Weights of a small GPT-style language model, trained from scratch on English Wikipedia.
Training: a variant of Adam for these matrices, 137M tokens.
Each number is 128 + 24 x the weight over the matrix's rms, rounded and kept within 0 to 255. Layers, rows and columns count from 0. Numbers have three digits each.

# layer 5 MLP down (transposed), 384x96, rms 0.0952, rows 29-62, columns 0-95
110134123088140130119165171122130135133143100144156076081146123112152106114138113163137074117169102148142148156131137154156139133115134129191130141098126121109125148112086174107121140131151129128160138123092149083135154141149122124106152125088128118099155129083095134072102140127095108173
147111109166134112140086149135123143120151131133162108130116143129124097142136148073101144114140147152069114122095116119120178142135146135159112135123107114089152113143110133106139111126112137094109145124128135123133136164170118140097145115104129096115124135135084221147175090100123121148
185140159133120115132099128122133116124135118112147151156158122079106098128134142143143124174150139127137118125184100144151153079132167125090134139109089110076134084121040109098128104091184131132139118091134148107137188122104158164137123169099148128147150126129156125116088129145096150129
106113111137142135139160149078154144156136127109100146113111086138150111165151111093139159104130145124122135097097156129105177141041113111119118147076172108149129169100133113151144168089120104131143174146157135143096132117157124129071151124141148107093099133117132108141146140114183082156
112141116148144108133108131150146135132084096119130111140125124143160151099103143114126146099127138119151137115127132125089160092100184166098160134106107108169114111135172122131082154090144174147128107114141147147105147139123105123118132141139121116148155120113103172139044164084086168176
172115179118153113104141160145127117147149162103124117138125145139148114110103114162120103116130141139143133158132047109114117143124118102119135120150120170151123135150139097139138135120132154157118116069062118124123140144149144126141149103134103120125134154137077110125137137103114123110
142110190151126127139137102139100124134139115104136164091135122157163112110165086103153159126159141118136141106140108125139158191116141082127151130104134098145158175138143113130092114115153120131126090123087151076114121117118093137147127139113166132166104124167175137144100090145089073096
078103119147191137119175186118138111140152127122086129140144100105148134138174128119103117147110097161104142127085129146077163118124165130104122170099116102123099159107114150145116126142168132145139135135100144113120156126100139127106134102141106159146134095112139125113169125110131091127
163153126143144166076140113109153162143132101143147139111132136181161102115145135092106093106147125121137105096102131099108091118128162147132120081098140114162127122158113099142127101069102130128174158124120143100110157149133150129110162134121126167132092114127124113159093164146134110150
145130137162140132158109115148146143081122119084112113144070148146142114111107115086156121098127126122150106115113134164121126083153115138112149095058152157127139102137123132162161097157103132147141131151159135100135156145183136137082114136150107134125111163149144120089140121084117150111
117128102099141119138136143142120148146117091137124132097146144144115126142192159103159113086102123113121148142120125132122097112143116147158091118086121127145143169134155115098143127116168136139157137150100140121129096119112088109154175100149142108132114124140097102147137140134158142108
122171135122127118112088117113111150147077144170137133133081100137152131110142156102126145089135147122132094104139122173181087166117163124162060132120084205102125151133157125142121118129142136113115196175136081125119130131083099151176149135114126108094108121179136139165108097098117142159
110113173149136149129103133128115116091119144125136132140126100144120126086170134104151141165129135090139165121103119140073157151114115159109143159139178124105111172155122126089138133125139103101140133148098123116148127182093099149144106119098151157089118141103155114137159114131105099122
109143148151144153138136137181151122160100131124119137108164133137109123126142148116155110107128124120094133097106156152121151128143151089101148132089092127100106088096107121157131089158164164118096073171120119120137138167125166105152118116048185109135111069144104121074138152135182122196
141144125140125187114149123102118144157113118124151145114119109108134137137129120077197105106158143136125151104101106149156127072120153113088113134143165160164167160157180153126110126136109081125126148170113100120159148148109077158116156141097092102101115120138171107131104094116095134131
103096151134134112113085144089143126156138141163164145144117105101129123070124148154137118115128106112134117144081163151161112106104113148184126086170116124110114116133145144140154114064151091199096151118159146101113121131139129153092083130108160142154113144124093151133118124120173125151
144151114114153149111122126118116098130142117160127132149144141110134138152139134137103136110141094125124147128175184111092140101125154134077131113110126118111131121117121097122095081112174061120097101134117161132100163115097157140155140117125123120122137112141121107123193171150141184115
121121130168138093110125132119113102166155151130158106122081142148087116115136131104139135106129099126105121139120162131113169140130159184138114103138133124132119121068137140160129163114124119114114122170117115132146106105132136157181151107094135088147085119141133171147124148129116111145
102131130111086090106126118104163166133146140132163156117097080142118116149155153131109156130130110107155176138131120110162123112113133081103128086142160101129123117102144146165120132118107073150104077096127163123120160162147131126084150167134163113113162137132074132144166089150166128142
115148123148144168132153166120122177115099141122131136157137139116113105086130136112181098132114096133124117111159139114089126125151148106106137149077132117094162137144127122118123137137138113144171082134155090111144136146108114099151105109126137125172135135106118130121159127126145140102
140071121126136165141117123099129140126123127117093084130140140139110091128152097134134118138131142115135163109144114125077080160117106129119123127116136123164135131117151154133094133127202107149138118141112082141144141151155135135144126140124130148138145196122128085097091129117081172181
085148137138137163114085102120088150112127098131133134173143142140131106118143141118134133137137114156136161163145160076108138113162092141099139117137158148085106087128099084124100097121145127115112132168133120140138112181124131139125123119080175188131114142102150124152125092130157103139
092163091124102127133082068139118122135156134150146107165143119136151126110134121121092142138117167128184100139152127112132157133109132154141172168117141099121160139098135136113149124124153105121129127130109090111115147162135081130135109117122082112081139149131132079149167148143149155111
144127121126112150129135179113113116124127145119106134139148133129145123129114117148138170156100088158130115152120123137133121170127187128156115148101119129145146112088148099146161133138132065110108147116123161123128139164108144129168130111124135112086121142092107098133113129108074119125
119131162158122091135168165132065139119107097126129121111136165141131113088114103143149153140115163134132108098144107106101123108173125122097144125134142159136099122156139133120108127109153108155100139105110122141120159136140154190188161120074094098131155160157092126132073127137158129104
076187104172134135121103134138188118137147079121135122105102113145115156141168153139143132124106094101162146144119070163161090153137115124117132112105161068113128106137121093157142150102123135139128113134115140067176122117094150092119134187111110112105103172119105137154161128122106146095
125137106162140104096119151123125122183125115133128131108167121140071112137106151101145110133142105155153110134103127129134131104114137090171132150111055117143145143149088099083112149129159129142130138092143139133131138153119106125133113126148096117120143151183130148140138130129132139128
146148153091156106143102133078155139134125149116147118110153145127125124112152127175069127136138105162145129119099143150103147184122105139104122077091138093098126130133113160144138153118079137123136106152112147090112116132117128086149154128103113138101165156146112141125153138127119171109
094088115162141094123123129127120122149129166045130104140112135125105150141134137145139131150166145127131126136128100133135151108130132131109134113122197138133129109135142132124125132121134132161122131148092154158149116116107118096101110093124128141119097099155177129125114108123138126136
182114165131127145137115136111135128165129176123098166115116114181160080120121068135154159167127108136091120128074131114103146101128131054092175121111124107148161156150090089120084077143143127144092143161123153092125115153098147107133143166087147156108119171113140167189101158097161134098
131151155155177158142118141094149129086142174144177124129121177098113178132123089088128136114105146095111104140126148139134127131129105141154134153149118099086066124142145112133133089101126081128128173083125084120133189137155087089146094173172123135100116110145102098135150112142117145081
128151131160117098131168115149166133118138129100151136108101145087133110139125086150098115105132179128128131121095129081130139148148108107172094125135129141121101140138159146085129103140153126139121138152193127151126137087133133139122104129138123117121123103116135161095160127119092139126
153110160151178116107114173115137113132065176126143109121127167106112148149102164159124175132136144108137159161148134151096118130110118077118103134119183136135127148125114139106077126100154118127139118149140139104129111076126127101109100105117152140154140099099140128119112148134099145127
110135188103130163132106154148122119113117126132114133152123134121130127129174157115121123118136120139088131104118169132060126128135134128114104108133136131124111116108125101103149137113089134131118167120157141097131130093102155112145144122118118120114113148115127134173157115162112135117
# layer 5 MLP up, 384x96, rms 0.0933, rows 30-63, columns 0-95
105148103177130151123144147158157172112188126122130128126085138139130162105134134133128084116118121116113131116116142110118116094159121079146108137147089118122167108136099143127160157144127126105102085148068124104131145122143146138104162118158160149148125094139140150167142138111104080125
140135113123125152125125115171147159128139185149090145138163133139121143131141118111141112136164152143092128145046105132139160165129123117086119140157145132163095094124118129099100129140116154164142138113086102166163075110102145172119103108116121141098176111098155103142121100092075132106
153122103154151157144111128098149115100130121124104121148104161125158176118139159149090153145090125105118183112138105137137148100166107073088122159122121123122141066110105118106170118152140114103170089125100108148137143101088148145119136190150132143131110175101108157145128164103139115061
104195115181171109157120107146119153107166124125119096098144120117125147120107120138110132117162111147108174119149147162157119151137138106103134116171117126150114137111104101112154124118164135086128120145087144126137138092128099102102161180125092136112175150092144148114102109112140089082
116151119148149182150120126130144132146126129145105156124142134108146136158094083117114081120124146138139129129144126101140154097136111080131103147114118092125172136081120109112104122108154132115117149151113155165121125150108159116108168139101102160146124159086113113128109144129125102149
166108153105093179155130121162120143158144107146091112168123145103169135089074088123141109154144139119150155094130147162153161161129073082168128124116147106130087122116131136057082114131121175102179137116139134142114122110158118116116130131104122118118121148135089110123137152102098170127
146137132154110098139127116127156104128102126123120120120144141156095126177127074094167116130103119176131134155089157107131127174080149103150106161130104129120114097136145137106142111148117174093120162146126073092147117100093114161118138109155141127124136136153141131107089183148084146123
148150176126184139138145113149119086135144119144124096137149112127130165147136089106099137088146140121077088061147126108139133158167147122114131146145117098123160132148119135105119118123148165063143146135125143112128102098108116158107113153148137136148135134137169097117123096156107117096
113151175176107148118106119156115144109118121134055103117155105137130155128101118137166148150127119129112135129149137173155158136128134056121163116120105126159102112102085118131128117085096158126123154140126142177129130097084153110094136131161124127150156142104147110135143115151129096149
138156158150140107149169135122149157114130131134087165137116169150140146134106135126118125140170085116111116148118126122144118108120112118112126156168126129148148121096129125128123148095127157113104111081094141130117149134114114123095113156128166133176153147100110121123081107135112124076
122130161125135163112089106152138144111130184142044091144155116179153186129112141062140150138113099122103140063125140135151081127156122104133167129185125131146115091167125139135128186080104123127168170073122142136129093142119143146124175117121104078131135132101137120147116117127090138114
118126134157110151186137132162153131087174146109112104163088095101128111141112130149172133105099125106178098139150131115118127118133131081135144137119107094140125119162146122144134136094124126157118108132118102141103148176158153157132161133128142098141160145133116091127130151122090106114
127149126105151188123148101159099100069163163131116118143156141136095122133058125139110086128124081138138105169092106166166187119135146119121102133134154126124152106125129119125094125126138124142121139156125151146152118128113109143119175142115098113208113122153187123084100118069136135120
142081049090087172145130123074150116111103168141107122155146135125102156091117131082106145150127120166145130147148164110183131141115108103140148119131107160150116100145144149143132136146140118090114112152169128142098127113110115131129148128166127136126088128170126102125098108079120124166
126150131151158124105128136117122180142149141105098162123110119128127097091083106143108172114127099161140116154114177120158121166084146107135131117145152076149170103153128134140144135140138152165080127081122148167118112109110081140092097110128101111153164134107137127164112109153129107118
095117121118108165119089105137130159137143147132063196138105084122151154122131131156165102140130147155065141141154128151156093123120099101135125145149137127150115106161139170129082150129114122135098151090101125131106115134092096158117133127149130119131154137102137092107128120097136121163
159124136119110144137184106121100145104161130123109157147107133142141117138106111101103134109164118125144132130080153182132155104127103148119125164129157132145140083144123131106137125098079163145162130152131121124078099102132126119150150117114094142129148099148119097097101145157135126145
160162130149127073139090108128085140120171125134146095178117126160162111091106101112119114135159126147101131173086138090143119146118153138173093167131145118155129144170099171115115142130121145137120150137108143106122100102115146139110101103139149125166156139115163101105123084110155123121
077154158115142136157184136130146156135102120073144124159150112164122126102113137111116124137117103134145116107135149126134117125149108109132116181127123087167122113090122128088108144095095115134110094131161138185118125094124135157145114121158158109137116106128130133126139145116126116124
179071124109128123136085053167148121068215123109106111136124121139145170165131130139118176142132130085120135099126145101134145110118129137112146122138166145138152105099124110137097127119093120120129166136137087110123106113118166150118212096160113126134152132126134117132104141132141118125
147137151134097096109118140067138130142121136113142127176142134115110149130119147145114141157152087157102129080164123124119139114168073105154172155127114153129132147092104130112136094105131189095106136097103141133083120162141165115099127166147116125133155096111115130133157135125134109121
161099120115133127145146145118134114131131099136122098134142173117130120082102157134167138140133116151137193164108136150149083131146141124094097121121150139149124096096107134109108130107119154149103094129139147187112144112174102150102120110138158108072120125126146133119126128160091100133
149179110114178139124114131123136083107115135146121139130101128162100132100093136141098137121116130161145137135107116127132133169114127132133125195120125133155154123150122115117135095138144131122121081102153121135110090157143134105138129146127146093134106141146131086128128117084100116144
132190116113113133134171155104145147128099117150116117136112120164145140090097120134136142137137107158135120115127128091135091065156125125123163150122157135190112101178121108150176121125109127123148099138144115156098076118124107152129148124138117058131116132154130124123135119140133108075
174116144135066116166119088128112122143175120110098145146119140113082124100104122079115126136132138135138161159121160142149135116141111135148092136166114147133160098163081120131133141119122094046121104154100082128085131136122113131161154141171117142074118117136182104108107129135111123133
127114123133125095125117128101157119111134122123099134160148176146170125130101125144129094146124143147120131138136104121139134114114102123131143130142137097090097151134087101120108137169117104159138131145118122115144109140149159159085143168109114153136110167149121148088110134163098154095
105105124181144111116105118136112129120145139107098120101159113118115123123117143101121130106114082169184117121121149111145185112141098106141127179125110086138150118115154174105169146110140155086161169112117133165108158139134086132131183155128152150150127135119133096104134116127115074144
142150165096087154115107128113147116150145091088123152115120149126126142127085113133145125124132091146080129103099131135129150126147137149149136124123119138127138121107141148114109185117133127113187129152073105096127125148108174108117112149128095087147159146135153117117097141120136141137
158170096155172089118123067134132141100167188151139172097124117156149147185123126071118108109138112151145157154127118145151108114082116137123108145173120128176121141096118181068136117089108126125157137097093065147106132086088110124116105128129085146161177135135144129149144095163078107101
179135111114084115120098104109112141125111125118131119130139165140135160137104117154117170149109116133143151108076101150194131151096166059098124125138132157205141140103105161119112160130113105151086081146161126136118131145102107161134137110151128121079116073151156103109164139106133188110
137085101117130107162091134113132136135160116114124135127155116114106136126120163117173140143109102114096134136101131161140146077117184136157165108138120139108129143117131126143105150165112122152144093094113097145139140120109104137115120138122155115108133136112121085153102108111151128150
162117131148107152148113154115169120110177079137110141112189103140163103102102130079137074171147147174127133156123207116146108119152105096151120107137132117185131127109115159119149145117129134102109139102146129116108113179106114114121115128123130135087113090134119114140138147147145103137
127156122137128117140142141129150118106142126130123125132142153106154129096125133134111173127111091108120144106136173095127164142148105137139126155129140138145151146114126122111112148121121151175138147126109116112086112159079098121111099118138155134138106109184120132120112120106103140103
125146108123124093116155088132120133092102112134107135130162177149101162101117140128099085158193146145133147113070131123126124115102122159171128147150141096115170085156144133125113153124147134136124147130151092135124119137145161125120133132122109108122153111120156095116114141112152126067